Weights of a small GPT-style language model, trained from scratch on English Wikipedia.
Size: 11 layers, width 128, 4 heads of 32, MLP 256 SwiGLU, vocabulary 1024, 2.07M parameters.
Each number is 128 + 32 x the weight over the matrix's rms, rounded and kept within 0 to 255. Layers, rows and columns count from 0. Numbers have three digits each.

# layer 5 attention query, 128x128, rms 0.0845, rows 109-127, columns 0-127
115081071206073151101083124118198186136255079141125134191151181131157216067081143144079000091196169159167113125085149155067165133162108091103136119104119149170110175089123182045148163117195189206067137129178170098167075122113000234161110107206055130155201136095176089142174114101115110093110185000166127076121081096032098145140065113112100105130075167128138108167138062049122167005081
075096005135235111171143135155129169130066076157114101114087225136129169065231127126086058103064085095148174165106127078138109164179075115161102063135112155112161118040097093185170198164157153048068120056255051122074159227054170143203019101190062160115092085153173209125199162194170055134181151116175086081150128092137064179134199189107152153090109116184170131070146091222162090149121
187053127085122123192161107052146107096085203107115153116239128184168186237070137125048135083137000056048136129096110079169238139091202129128074192083081142114116090126210113145084169151150136147077052209031215139107115072179193163087196143223121134076166144186168100122108109171082098174107093080195187091082119087091060135117115076085132173164165080132110122105121182153179143120117
128121128140124145126131136117110131123120117121147134135157115124123130126119112116120124129126127129128127129136135131133132130139124146111116137125130139130127135122132132121132137125139120121133130123122131125126128136121123132137123110124143135125123138120142116144124134132121135116127132152127137127134137138124122134138132113128130113130112133123142131133127141126123133126126
123133130118131146133120137130144130135126127129131140131128128114128110121129134143137121122128117132134134143116137133115133126109130124141133129113094144133135135137129116128091136126127134124133121125136155132134128124124116130118119143122129150143131122117140122119138122120128114117130119131155118115138123132126135108133126118138127116138126125123131128109132139135125124117138
139137115144131128110129132143128124125115104115116153125131121118125140118149110147142105146131132132125125135130117142142130129133119145120122127117100152141138116133123132129124122145133134119135103120132158132155135129140132119126115149106131123134126113136119118120132126152125131125098154128155122124120113143138132129130126128123120139137130130124123133124152128133120119129138
120120145130120131124142120132117143128120120134150128137124117126138130126118116121118156125114124116118109134127110105118136126117136125140129133140154112118136130125119109107130131125141128127127102132119109128112132140116118142117111112147125142121139128129142126132113118114110125136131113133107110127119123131111116143127160132131139100107123135138135126121110128124110124120116
159124108141135122141129139122128115141155139133118134148121126117123148125166117116142086156128132127120180126150188129133144136129130135123152131136112179139139119113131128124126125131120133108125135108108145115162146118117130110142135121081151122142129121121145134115124109129126169113096118118141112146119114153142141118133119143112121129163110124123163133127151104109111144130154
131132132113115139127146137139128122079098099121121117106146111149129127120109133158105155126126146131141104142121078127144098105146143154115108120112144094114117139155141138130101104132154128161108118131158094150135132138117133157130138130187116134103093138142109123144102157147118094171119150127111152120126126133115109137147123148128131140104148140140106136152132125130144117142114
087133129134135125138125129133130159153130129139174116126129121122133125145145125119128114126140139145118114114111136121092156143136127093154135138124132105119156126117133140159135126100126108128130123157134122137104118116124118117106121129099120135127147149128114114111124101123140130101164102140132105125135137111127145125114133094131125108118127125117123116121094151141120124118115
200130104119172130081122104121115085085085133108048151129134105140133149158168149092083134105128074098135171166137144128138145097136149122132101133134112163138143138134112135167145154134106156140160154115120142105118141148067163140183187159157095109081126075142164191115155140140151093167104145123137138132122141179168142132083096167134121151169147193135124182146123113135115078198194
052111180133039133190158171145152162130175105134188094109147183125090088059053105207196145169124209155140046093111068138143050141118093187090128114098143096136080108136159096028059074156160093130064117112133100169189116106206102122062061067151160180209098179120085046175073161115079166106131173126118153127132089059072105121241149123111142122057114042124111069110195124093145210037035
131213092104096177174121201090066101143154047127095153052100143178182173034035176180115137092093128065138219098235176172196129169105241175083201121167189124073086149189069177115166146155210145144102074108171148053038180117119104176153143199156176115140148180086102147105101170141094118114055131055094055123116185189099063164161171145128113117174153115178202109135093207145112122100168
107117113177154116075217135136088118222156220077078098082096216176095180198170158172165045170135086117104101076130144158185033126171214173228146081109089159194169138077155143137024151135160166173003125188177163080099110127173176118097042044058087068113111098100197162109046142130000142096104181180093137101021144180189126127125162192216097141135172075108160176132110173115082121134079
185164137154126135134062140058178091160101105123126142152042122089117093142119104162191140028129152175064137147069127151165199057167062113092135093126123151048129148125092186123168170076125073043098114143130150179136133074123128158125108103117112216000102048074255148129000066177143167180071200158196174174190136153058032163147114112166104200138089086157178167187078160169059136066042
096131139085092178183051047171093143106125130152105121119135166206174118156150116127155084158159040097130119133127164089090071089134120129072073144121178175207117154129022168184179210142214163113164188121170052124138167185219000096103115152090148105071048111206199090088105131156152137101236171171120128255171065156120105176146089054116200090100113103095109142234108070222107135171121
073075011160083086158203077186166157147108105176051211101108016119086157235103088126135088202087137044181144037218077152113122136055172028119229088134159094137157113047055161193072172185162129036152140161105116232176094111057042063133095058188198126069105196123100078153071135083164132137146086086101184086142073130141133107136155125057100170219104164255153190186098136110095135041198
102131071140093124166108072071196156132158058148034180115200162218082138121107131078175053243236085171123191117114145115100012140156128099127124043172160122038045212173141100061255103143134160094169042106130116113168085115126145129101133190098069153103214139071167143149068186081171215219204135255087084102130080076152133215099098234068146055102059098101165100146117213067229084173178
103172135098096054127087186149099066089057111164167068077027132137163126157121094153107110156176174109131136124118122110086132159160129128070255230067173211169245178093070219145092203113128111128102021165145137083142101016181077147129118123107098163196220040201069022110181181147095108132117121146059149229141114118140164132175082099000105148102076090078184118142107165074227050124122
# layer 5 attention key, 128x128, rms 0.0873, rows 109-127, columns 0-127
078087124091203119139106162101140250141161167122085176178140157127074162074118177034039081152103097110081115207200108075074093080234219120099124055075136091094130081151098195162134170148115080184125107111124158108082098148101111172131114220079121180074084096087098000179183208060101114103108143118131137234105097109013133079110116189149121180169212156133126093052108077058195207052077
123127074153238131128130180125156089090118124118182190136172115176166128091255140084026067095038135070181112211051126181076108115085137137125254145141078139092088114117109158050106188196122184133108173144130057141140115210103056102107126091111139154137204166237164145168116045134194100146056135202115082123083168044123118100022089158125187148108164050142100117101220186178065182132074
135164104164052167156092113049142140137125158141143126121114140132122137164074100092050123157161085090046178081230186122063193117106092110191049080113127083149117169179136050129128166130126140078087118255105156119106116147106203127138096105175103231182067181107188104053116159138095098170111136149214144196056029054183134194197064063136131105181166217107104057111138050157146122150143
124137137124132126120129137137139132138139131140113131132120133122135123121141136144145118129129124135134128133129134141137147136131130115132131123125118129135152116138131110143129118132109138141129127131134131121136144143136138134131130144117125126122118128137145124122130119122128131146122108126133122128143125129127137121124127136130122128131129122133123140129125128112127135127131
130133125134135125129147122129115128131125136137125120131124138130129127128124120125116141138123119122115115129139105138130115136146143121108143127145135125120139125125132130123154123144132121115122146135138130133118129133119111119126130122120132127128129127137125136130131118158122143127126132133130125139115134117145117140132129130124139137125138135135125120151141121108105147130132
124132118111141120142122125108127112125133125123140123134128127136135137127122135127124135124133140136130137104129139128121135122129148126144121122137127137119106124116137119134124128117126108128111144118127147134112122122105114139123140125118134124132129119108136129145130137134120129117145129125126124138139122118130121134118117118118133127107136124119129120126113133147135139140121
125144123124136139123129136118122134162125125112118128126128119107113130139138127126148102133127127130149099124126138150130125133148143127112127136123129127139117139142141116149140131129105112140123113120144110135138117134132133134126133141129131098110136137130122117122127147126123111135116123120138140117123119131150130135127111135151104129125129116131149124131156111125155107138123
111107134125106122120141127118116139129124120121133137124115130110115103120125125145129106106153110143135099125128114115128117111121121131138115138134126114122150119141120107139131114130142118135134139126128116135122142150115127113120129133133126159129134134150117158114110128122132128139118129130129139127127129111120134126124134129144141140131136124155139115137116124124139123144127
133136115127123122125126137156127132115119123136115118117138132139123113147129135132112119141121154129127117123110103129122143114136140127133115125128125126129148136141143124121134126118117139134134131138153119139135109138125123149137130130144123118127118157117151132115122125131119125128134133108133116128110128145133146124130117126137121131143140139118132126138146120134125123129132
112108173115126116127123118121114144126135116109129140148112111116111120098136097141126109126135107128150118108133156139148107136127136131120132143125127135131107125117101121119132114110125122146100107115127102133125118142147124109132109151152133126095137111132099136138121109120111127168113109122135163123144126122122128106114132130155125134118128129147166134111138115101140088118132
086078154100134106098077116147145146113113119085078190119137108145115107083157099131134129108132075096138133113120175112180197085162153131161114118136139213144174119146158150112107047165151121127090162134122113134153161140104127094175122148167066070093166101141134166123132079128179125098154113111093135143095209104100137111094127119130094166129110170132095129142061113090118099171155
115091129119123128098102140139129142105103133107079192097146125127122111107136114119124133116140087112138129129115157119152201100150142113156102120116132204140203116158163143106114057148167125105126172140102113130149167122094132114144128129128079108116153122146156164126147098130183133058182115103112108158084209083117120109111130150110118167130121151127076127166075111112132133190154
068150113118197151159051050127181073129134127101162086194078119214132214070208146140224176122090127108065179094171149044140135064158109192143175103218155115116053128116176154165065173195103164155075126148152142150101132172125141120193147139176134112164112120088112089093137136135108100255044112183066167069175082213110173152127117048130073109154121137100131158105116153126046143033116
143121138103163155167211067181201218136143064057168123089139178162124104219192136090161049031119113118164141102183143171187147191236090079134164127115068135121013173123170165106089124161189073097132124059130162088126131094185209024198037128141100139109132116222220043124117161078139114103111225093067178181163163125180094107082137135205107115155168201088074111178168218076174195208148
081043112070130180110114227119159128071148164102111106158097060066135089175065182181074098105077106080000132061000195190096118168221060201170191131166086137058172144052005115055137033151105086104139173077200179054144158121091143085118147149128167143044080112158225006037105175134163134199134165116126122115064069163124121178122103141112057136095108177176117142089059109141104129106101
151180166135095188161127117143091057124089101112132163144134137083166144181062132101123102127088255086153080147077166097142192006082141180145067090240189149123172089124070152159193189182115127159127185090152010048207116153169050118094131198149186068123079150081158000135146171152165091057144134162181155107047121105220091147050144144169114082147094134087142172192176176156082179056099
003092128067126109100169103095236130139198144213161162061138098158140205129201142093062112199162188047196121072159105142150199131129127109156033059097126189132110139111043117103194182182052139108178147189157141175112087105139155000096184126133105109054120157080086113158046099160086058136078194160101092091141255194136103173194211126041162139066075148123194146158188034090123135077167
164050108178183071141146131107096138126089062240190255110150137192114099070083107078224092138163119117134173007080117185119136066144094119081148119147179131053099121068138137166164108110155087244123111209052094121114176158247137192139080210090171116117147123220164136158213175121152000170140174239250080147099103130093138117220156251127049122122074175121193190066108155108077128181144
153140163109159186182090128230063159076120112091095131159131064235114041151157097106158161179128152176163199056097242043162203184091105080128192234181120113105241184161071082067151223153133149120094080177183134144121198104079137093159128200112081091152062094169051116145097255097056104129068158129154188145093125074090142111135141102048103165126194058129101113145082050122184159136087
# layer 5 attention value, 128x128, rms 0.122, rows 96-127, columns 0-127
115132104138092221043171099146075125142151123125166114137243069087181221164121067081173089121132075098134166109104121210107099147117178177244085084094081113129151070227107217144162210104183146071033113099148075198006220152105112060050063188180117128123174102092121141132171159089136143066143228033092171112115055136114085095192186159098128136128076074145154125052113187219085077120091
032081073146149135113125154033161079039117073110208125076136141103255212102071086109164203096115148172174141088082099082109146094092105070059151168060119108170155128146230155077131094110188044093036106068165160131195048161116118137126074134135068214078061068158145202143097128067184127082147127131114178189108143062188152118101228102125055096124181115158188159085086032071099179030119
058184163017040099084111117207154208186186125181068176109076157136117160175142069147155218160166118040135205134092087173088090189044163142107168152045134194124158123110129137127118149150033124157030155115152184080120133126124129178109039168118146195135058244186162138098222160132159175124102058159123161118035161220183160124114163148104087165238064109189000093109164166165082158125179
070121192132130122120048132065148104109141152110170127097078159200105036151141215146144151122116133130166172069163117145118102202096051139205020119108214140137064128121134199161193144178095170162074085083170150099152160255074148188100104103056132161089088103076160087111096130117120050116128049144154120202142130097168174066090149102154229138058162110132121107106183110149168109255116
119078114067082178194000168157126150172090049117149162095166194174136180100093137094133129145023149153133103113219092181091109191128083220142150100106163103068112136125135146097113119067073130073111163166254106235146119138129009086138176174078094050156168172181132090117068176132184221152180116104175134066144058056151158097217113142132148128173120097141023135188099191035125080147232
100171149185137147084086082125047212182155134109200135124165096073176057168184205178114162109130109105183115161130071190178130075155090064051132165234092147076148104060187098182091137095107166094083176179103119148088139178103145132186143159106103144093093144134158087053047114114024110043093078141221130170102172147117013158230047160087166147202155102225165157097087178075114084125122
122152212129191134124111145076060141126191029129135163193097146183153064108186036121173116151148145135133134142103069105172085097042177098157173017070134094120162166144102103009153081062160145070096181120154107051058239104123171159000217149119095095140112119145167103160120087153187109202105117109158092145153222124126111126137000045114116081131125218100129089111178197072181214084221
130172153076191049125109184070088158090123098151164178169207124086046070170143079068151167098126073113117141111132092156203191069122148085136133163163166194136173075167156147200064121190091141078119107109144186177039005106164137164031170061017139134184134137164093054139125140132127119171051152042179123079137124136159136255097151154194166012101157203128131173191080120182124138156101
117091105107130124143138193083129149185052176215183168252139152161178104206068119173112137103168160090169195101046143106109122117102134190130147172146117177191179083160158224139037045149097195178152112106037062187092191147249075042157139045161150174073207131055100115164081219053187153127114134117083086198106074124102164118165126061168122067098255143127130088123158083100144110152151
144121123113077119118082074160083084184169054157084146187149207213196086131145241136055135088132052133140084160146149122127094106139163078135127150079123108114121184152106001141036084255167112172175068104140120198143118135135061125071187155147245152097174146131165141164180063154067152158055181089133103221116137167185059123159188097038085039220028103147113119142067081185086162144120
103000166135156168109027149142091169059211113173159144116104000088210109076147143146155063041156168107085255143156128073082077062128165090088064137114190131103115030140106018150150109159146122036109108120152113005134148090181095119113142072182111189101206132135136190138233186185000203117134201137115103057111186137142082159099160169179182154131148129117165074181147152164149158191110
149161190150044112161073169073088184119169116121095105097124147112188163179131183114073111164088180156159058075119151230187104033096207160150194134097110130023121178157142137172132068176183154037090055043112086135117165029174101147137169153089154148072126123099155197076211118089098068152041066112121234065157087060114146147143197142042144166066137165105122068085196122134142144144143
102139198146082170125158180118162159141172133176197048209165189153130135081168112225234037105110086112149142155065135195136193102166115114220059110034178085096108145120109029117136194147098181161130112101172171194203117119105127118153193177095148082085132044138138159123155111102255117126136037213124151084057083115114110158185142163134117189215233144080056175141144146122155147116178
088169152064091151201169219117174116160153089222078124204070091174093137072121171049179096080154144090056113165130194243079148113026210176103120179163070057053116246109171135138123176184209179061147143120145207232171131104170177151146131139157107174121149110094122161204112084172081171121209123051153099153063177074125141111129152120209116120085106096140155111137128125099093115185068
130131000078142213062148143120095053168135118064164154176223134199171143096120079139132079070196075121032176167147148113141153194109178111126162205165255096140063179123104135152193116104077064149101141105099040144115109000153147134182181156060170159078095135123152154065048075127096148134144132055141135184109195110104194162097158173085193176074114107066033090169209192085111125023163
113110155000074242147198104176126109063023118140094075125111048038234058144162124092113133171177094159193132138211176067053048045148191042144165154099081088065153084048173139132155018129129110103104116221130148203137175137150120145210140126114144090166072090172129095092089096154179082154126147138146126123219068102137089166067102211087169159156116183025136097133179127144034148119091
085116103103122073159157131165062252090094050115127163252176117083096089146133147077145115066155106171116123154131137139105093180075041161130030117060064146128054180130149118150050185086162056099125181081078075139165110129144179102100212106164150091117145103083106086093133147218104146128064093128123035094137083079087152177079168109023119168098151105012109146120071109209005136070207
015199141084151047149140137114164134084047157009170144086082073081157199125142099110142149143117129223116044135112214145087082144194146171145153090228167091129119139139137028149100224122166089109135163213044155088118181167243098135127179098077173126085095158123081132157141085133144216142141167110066157197074166022159212113188157131163147202211074207139158080104117148161193122154188
125148136157043075139114039055138147103175093139140144121120142151147075115150188129147114158150136180112107128103214191238089137102048030114154043086236142199165131153173238051070131146105078086200254180240047150165105099222071163096082091091106138104151088051130120122131103038093148255128127055150212142084137109131136187094123214115102241166133054131115082072165130205086144120141
142131171222124106195155128200155100149117151015104172194181197217220122056143055140140185151199115135116189135108100109112100160107158172180086017154053027153177130012114155092180120080066149067149247134102143113054081116120198089157174142053207183058118054168098137107106141173138174097087132105144185077101113091126014029146141165174152087075146158052192163110127034120091127173134
086173093211173117065071100135000231110146131171117185128097123143098149146171161141118106097090095243133131047133171134124177202021151066174065140069117104137134050117107106155163092102124147135140109061041163045078064192118107063116176114178090148165089112178107080255018133117132150227170186131125126065137091141152192054112106165146069176227155125096141101128121168170052086070150
084093192185118151170099153176122146160120157107122150140124090176097161248118082255168052017090052123161067102103099125108032104165104151114176111109090160192150200108203134113237098152167164112125152233062102134147007109143078187114171094165104125186098175119069106090104067098099085160170188148143190091105048095097096153088140098074127125102081127139108141181153108060152222048135
089139100207077165097105108186228156130074145090170084062147136122093115165051008000146202049076098093070086042117181110215028065117140099222184149062145121102082064157094177160117175107105214176104082082132208055189195170157099131096209137160100190092201140118120108094135107213137149133127111094124113139102117228114073089127070166069121128118130037049135075255140018033064161128203
127160180092233255142098114156183114181145141076126119112156130106139103089088073226053052149095166099149194080095096162124108200090099000170155081170255148112146089115134131140143117134255030100121140118113162173173117159028146240158103163150117164177216183120109065206177089133108152103128137076118140099161154152098136152209193125183153103127156178101092081177094112126021119170124
163074108145157087116114163155205119124128232208126050152178074247141122086137084187118114111087099119105087098216099133042189081099078124191156189137183123056129087210144132120101074046104138131078171113158199000095127104150128108113128107146179083140088080157040085107099100105086154079061162132155180255134137108184063053173143182134124200122061152116136157163162200142115073116105
079047101127146182135211061170180098018142096077154114142223118157188004175101123158075140169219145141066058155118166179102110127057109130154113058152112070097095000150177137117091148201210168132125082034197109148158134145088170131095135104088126127166099141117090064198147122053087156118113048125111151058084188097164092174118037141060016134129133162149174130039136185102209074126148
139180161237186119166145133080188115129169084108138143056104177142112112193116150125211133096113137068171131137092147086024164168239196157062052213169130175005143143216144149120091164111040036089116093177135157089150202093136165101136114137117158156107178197143079130209086058125159155107122113092110139093117170114000057103060052166071089052130163141141058122122117062183123031077124
119131151130050125138175097078066084095168123142158156150116086119122194135130140219049117149036190164104131192188121061128126099060133215160087068175054195070115149054210123148178126157163101123129167179126137120157128093143137134073129115000065137119179222251130158166176160196155045194222213046121186255204170255098083113116124070106011109120232079117111155108103081124119096157170
176021117108102187243242183118114173121144191137145098097062132152155168146100067130088153075041098130115211139115057164244108106139097101166134078166105102099173116200162140157165098158079065176182122209123091116143130186099090149036109186073137172129150140111157168107060143093036155217124122135117116087165207086202171078078174111149133131231114081047048190070077085054146135072129
154113130086156188101056040085195149117127142125057122063143157078145159087087031150144134101147116074109153163070080156054144104130108139128102123093031058195160207175154091127158132182151160102121033032110074058164126151229153119163171108038120094152140141073127117188085211102108100189112174184107160162119192121045102106095082180125206085157189099227150161152088170180038050083196
102123252190166121061076149150226097074164167119102233164079141128235117207058077124110000121110135206106124159223229135161125122115100124053119133184131113178081154102181079171102112035129197083195110145149133171153055151132202150039175148163193109051168090167138102115127233124156041054090117136068135170152183093108255127156113175135141134158028098067077106153144112221095051059051
133129146192113108078150254063117138144071081030104094064164103118186148068101183062226087092145193078137133080116100057185113240113205113144143107111112097134085067154113141092129105252069135106090203137082084080177033147111135149167154156118197127135214144134055030065163130130070041172174056152043076202176119128174144132101115085019129103152115168251105167087121111163139099132148
# layer 5 attention output (transposed), 128x128, rms 0.115, rows 96-127, columns 0-127
120191123091000111163099171042117126166156162027114138102095109164092082030197198166099001134008101122059148137147132116161172140114131098021091135207204077143128105123159059130182140171058210147094086095018150150097068160174143164086197153151118046084114064115136224128096150040243088102094119116179067127141089118097131075075080146123107116100028142157146105121232121050176138043199
165146136010129140172133043177046116092182127165174215090169142194149000081120136073104211091171111151162205101194197072117160166157140135166098175155168207154099237045199123161143149104144151185163107219179147115060080097178108196144157121153146056062130152190178086197090078132140162155119171137059010103157105139047101071135155118217197225053115179103058126255225216137046058122180
165170152255091119165180158055126140047100198100100125220160124146189119066060184100092088098114144184082085072088239084172096148201161102070178217248112054178133198140144090098116129024154082125184148101140076041184084173171141173119065095097106130234176102119137104166118185155083079103171147150104145208121142067094091171097192179135198123109122188165197112234040096160103135018229
105146087161147221135180164134186103090124167097136255145126107089114133107130127129074178136130121164108077255140088178128111112176039097155124090117159193072119140103094042155081064148143037140161128225121100146089143123178131157122124188145104090143244140130096160135255050141076192052171255162137138049131113106156058085132130155078080141115146225135159113176162140193180191075030
083099114145107141006129164102192133154117111175125166108189104126046098111154092201142125170046181120132052136054077183075081052193191178200178126120110178220140185080152142154073216165148143198195069060146081107013160131252140132096025141160050214000064095149183129173089046108148113143142078134138028124117090036149132154108154100182122060105118101175189142082063100192164119112090
233119195145065202052123152195092106110246182111109142110125137133058213109061148167080124179060000186075016130122183088084121136086118099137175044046138197152095211136188156198088097108146134158144128092162193153239100182084135187107144067066164101063154123121192116165171168109096056133114127123242157117093195142156236045095157099142082157107192115154154134137145076136192135144154
116135166123140102213054206115175096113167191127132118119111085090121144149075255030092180073037145144085172194149147222123164056102152099115115255178209163135228077129226239110132143125122106158168118228135123194194086000135151086213138079132160156068105128130148043146146189094093093141169115120018153097082142139168093129144060133168060069208174100145095160131078027128165033078039
053099126149137145150091119189088155124123099147226054085078091117179136096044181091073076103057152182089150074079113053160195081109052065134128055113156144148140161101085093073135144085196096099084108160105097045177206179159117061099195123020071150067148226099185127186177059056098179120255106218128210069126080120078222119105141140130176081162182084147166102056255106165122113128099
067145152201102000117096063111138154115112110098245072093145066118225141128197094120098125182069169108217136059217131207229124120140193102126073110097059135135163147109147023141200154165183080076069189083129225172094120096102049148168105124175085093168137182120214044147092069092117201182039153118255157100206119107248152037092151156107165198170133201110154171180150106139094076120106
102103152163105083098095083167246107096171153066185117115127117153064147151141040092143040180170101194156159041131144025069153201093059134160157220162133133025115082161156255145215165084059170144085126119051161088165192153178140102021093041169098059159119122171127178103088169065074126111161143122074148138178101102199105063094127104219195144121255128066243079127094192094196089036022
134159161137139093102096100173100110140057114137113168090100162216112218179000116108091112123065219145120122101112179145198167174105102201150182127131135040145120131056115106081086153068000106121077153100108171173148164087201194180201028129151166068146071087181038092082118136202116153191219075153120121181134148134067184000099072042112050127142159132157044202043172145161126211032098
094120141132169109098132083005110102099119086123144133190176126206032081106094103122155009118063075109252193193097226126152181177071097179101140054143167189052183102132179164157098149025113107059255096174092143119084187151134159093188088115160117149117086104095144094178163163114077159020122186125132081205145122143158252127089102080055157133214097101109205166169135087059078104174124
130112119092168099183168231172143115083130132058071207078176126117093125149133148136103072132169107106064119168108102160131066184101172135080190037188120187170157164060222159073105153168086017173025141186186089053102153027074100119119166088164137197176131145099060133192128111091151111071174114165135155144220097125164203089186019127120099137082062159078235086114084108120055080048168
130185156117072126085117073191069141093104140137166234140182206022129255128175070155110139112086087113097156061095058055152129121224071101189109147106156129153211041123117182218126146112198110173079128144090131079086137115153085136124089141116173115152029152101191150014152153140168194009099086215067099229226099140142120097162052163101160101198099145122041197122082100129134135132175
130146137204184035209151128095187087090136077176024099088138167086075114061168110017092128070051142196133158086140128069000203057076107167179205054165119114100082153159095115069059165194165070163129074180110181215148144126029098097099113187229172097107117125095139190160097169152193112020152161145119143148112160128058153078107095165212207112127122218223087133032024119186081209164090
111081142230255128151209151070208166198255136205151158139153143100126160096148092176127255128167095109040095019159135133104179185115097176104111072142209204143133003054120127057160130097167240117210148053131196060127143143072241169156129173087079057054149170127099136167084132132108197103084069164110136136073154081096122130088062058102106106110064124141100093124166130023047098088087
123138166153145022126213091108106164133186247201148028100184229147071127121130145180172119143219120015110126172109077144152213139216180134137126126139195126060169135132092171167179097148080079149093169173190201138083189149110101170128138142143128170097132080115128208118090104049155090255206202203088175156101116094112187061169093200135146000126096121194187070161100160083191159157133
168122146125118168122113120101028097151181108139092161183184164158103191101069031077156199089084140052186191082102025086163188118104108165136164075103185162139080132098102084065110096069159236095153128068109124181205131000137063119090124040153129162185085183179129134149133133161214051187155208177155160088181221116163052185144109173125192175000135106210173141144056134000122175146077
143095183115163128148108160107103000172101152084115080100113141126177136048132099195129169105105142114101113068099073253047176107138128131146136092227129114063109132116133066174131100121060071151142142166189118105121141111091102122166173127176109134113113153158199153203074177158058142094207034122115000255210155086050112113046215124093159099171205078032195192215124073015237197207061
124094131076145120124104174121186094184150101201085084104074111117173214146226240098115124187089144106247118173156099111149183073161169037131129086143245218141195192095202163174096093229078118197178077081162177089156187130106097171058137151177148070206028191140102115111110168108140144152134222149131083241071090178118143255145161112091076152122084126146037109151150156145115112000126
131136135098089082216088087073165071157150144157122064199114102037088156164028131094095108135212196055162116157153150084163093081200080112064138170255068158167079216075127205144168186232165228036081131158147079101146131117074037174194104085168095137084111074134106235150180187140177165069171092169147161092079134143135128110203137106157054090097176110112175186171250159158194175098178
099057117101195142149179061105153123086185119166112147196075148141178132086104131121110154169158208147154073144147076119118137166126152133155099185089166170199142164077097037156114118211099204149113083083103122145135188203085110067155151135133226224176135014191105062130124209025146102064191138167116063088229176155215106050000128126126143167191132167104194093057113147154114047207208
145164183089185000105156104199094103152239177171162165122044162099050098082192184138111089164151097130205242177070044242126140134116085165118086122159096076054121082044168114110160048136202113099144160149131056196156086126173152142189000078086119085150206113150124141215111145069130126088118125105184133163115178140035127208068161149100098132103146190126182106000095175228145037063226
136137104198093108148104191187175184071079002121074187140061165130125150075173106078137107181135081210112126149161202206093065116100135184160092118189113081181124127128095071176191116142164125188186118162206116120102170115252169000097135121111088094106089103227075240068106204071151116158186107191137155126154163100033074128126146093105056188146158059239139177153174141137100101171172
189075118077088129080200098142099138136115121108127129118063126096132061189125151097091001195117059132156148053111097004115049157171154110138165120255125187153166138053071054052117075202163139148187178103121033159190116171044128154151068117118161118067143063162075076100210174199100195203088072125108081131101086134073144122073087132162115162111136176253119120031092038044127121133009
143023114194080152092094171115198110165153137099076200072116165096065129102055132106158163063119135054184177107158161104098085114207152158145108133153157140060193165226233048156157180117123179130146114243115129109205097095092183060118244088060144116155118136148096211144123019203165168242031155097141067133207159130102148126150154139137100056251100163073198153018196110096205137065219
149090090051114183070142158115001136106174115139095078159111132119114130101099068131123039190171210207153043157094068206110094093031127067203162065186124147074071138086082182137185079048185206146161080185089111148150100095112125106115099070113133095195137148091201111151073138135083163216077100052110198154111098108122099041225065123125219097220080162103090092140139151186142155085198
163211143000243093062024124248177104087139124017094103147160116088135172099084175050120119122203172087200051012115255197149068095242053173122132085133219157113142069078135118145097102151145232105166072108146187183207077148233132158127167136110093164153180123040147183100079173110181130120076124120117080060132064124179123162086165135098200097184126108111083111155086124130099098162045
099128091069187121124140088167109077073070204132116133130147113146158218143053160117118158178033093148131030240130220110000149144143179182123101142215159140158117148090087008085172177127090120138084145099111177110077180105141123076189139089196117130119155200109187081088091147095178134082064127037088057195065113106097087173208121071121172090050214166134211051082146152156121047189148
126177120192095097123188174201139131201073023095168045169123151169152107164047186033120134140105142164098041116119097093195118125124172129181131154113143250053136056145147053170142133068135171084145066255150076164130108028046110197079031154189085073177087078174145169078106148033139106134127100118097116122127137169152228171146190083150094123136023154076208112111154130180122180131164
163030152058204209131205164150044172042176076036168041098150159159079224085125195100169173172176162128182113016074078200053134052169143152103135165077073120019092161127176074118103109113125081081067149070099058126135143149095103127184133123176080082096006169164082180100148138189113136047100186164071098074115007150131118089178121186177035204210062077236222159149140212053115177120103
066186153119085216181151078206146119088160178255193126072058121200114051124117103137077116163079130132119221131145177181041074087187125124063118209133089244117109146136121144105091033135141194142135097124123174200104069118154115048075121179081064173186117059078204192156091147175088218128078136196183150191143244160147130109164099136161092133119170100070187082171075188149081255085122
# layer 5 MLP gate, 256x128, rms 0.0825, rows 0-2, columns 0-127
125116065158155117151124159102109146042127100149046187195188094148079143153109132092074150086122111151153146104125117112116093184150144131123102106090106161127072137113080107146148080132069119148119098149140174186128132127157147125135138133097135059134095148055145140149032137149144170115172087150128150133138106130165167143131207173166094106148120131119119143131145180136168083112160
114122050151146124142111161111150119081149128117164119205138109119136133137082162101219077136085074093130145156154137129143134096128204161124130092125120089161093112119080121118099200094093141155134078133134128089155159100062051149109096051148173146102077094139099107180070112117137168103145135085156154094125139144134141124101098136115106100135066128151085098129159111114163124219168
168081188138138220164133145086084153136116123144138099110095065103127136157109120115104143086089176160108061120072096122161135127070141133152094129145126135207118162129141150131171194142131126113187129167084168155121158110151120112181101123107136172141160156119114141126069159125144077156100117104125101073113004108136169131118164164092151098113092134178193109141117170130104097079130
# layer 5 MLP up, 256x128, rms 0.0803, rows 0-1, columns 0-127
098129181133107096118148164130101130175103150122153091092085123126129118181172123088134110143173086127157158119158142100155181099130141204176144093156170082111090102166166057159123146092175133106068131156131125104131154143107099087160099137109174063093041135114169157115119132103149141118152133109155112157143140093100126134174125084114119129095139145094132093176178125145088139203141
146134100145130151154164080159125198078152215131069200133157108151097144144125139113103156178084121082124128082163121187191119110129144092117108115095132120162149114109108078183101150128120126144131117140138108090162181140143120123103186112116117062134082081084202144215186109142142124167118140128093125127130167107101113069102084178106084092094115099156142113159133188117163132191112
# layer 5 MLP down (transposed), 256x128, rms 0.108, rows 0-1, columns 0-127
167159033158145138118167148148133084100157149119079139134165111051154146129138087150109136153176176110092101128101147120140126078117138141112137145186130130123131085143038161108118157153111141100156134166123082152097131129111129137107145100085120129154194127136144141089078115209152084142094158126137108117071071161115091133045107124046102154116094146198150173087139129181132108115145
170156065119114092113119145166157149111085142134108151118128070112187136146113107092091083146157165182108153144113093140093125088154068173109163116066116186134092153094118121082101144175097099140120124133126128128178135120157150110178096120088137064136137126057146162216137095091158132141118173070131109126134134109074149118134156193091079115080088090134113084098078170081127111103141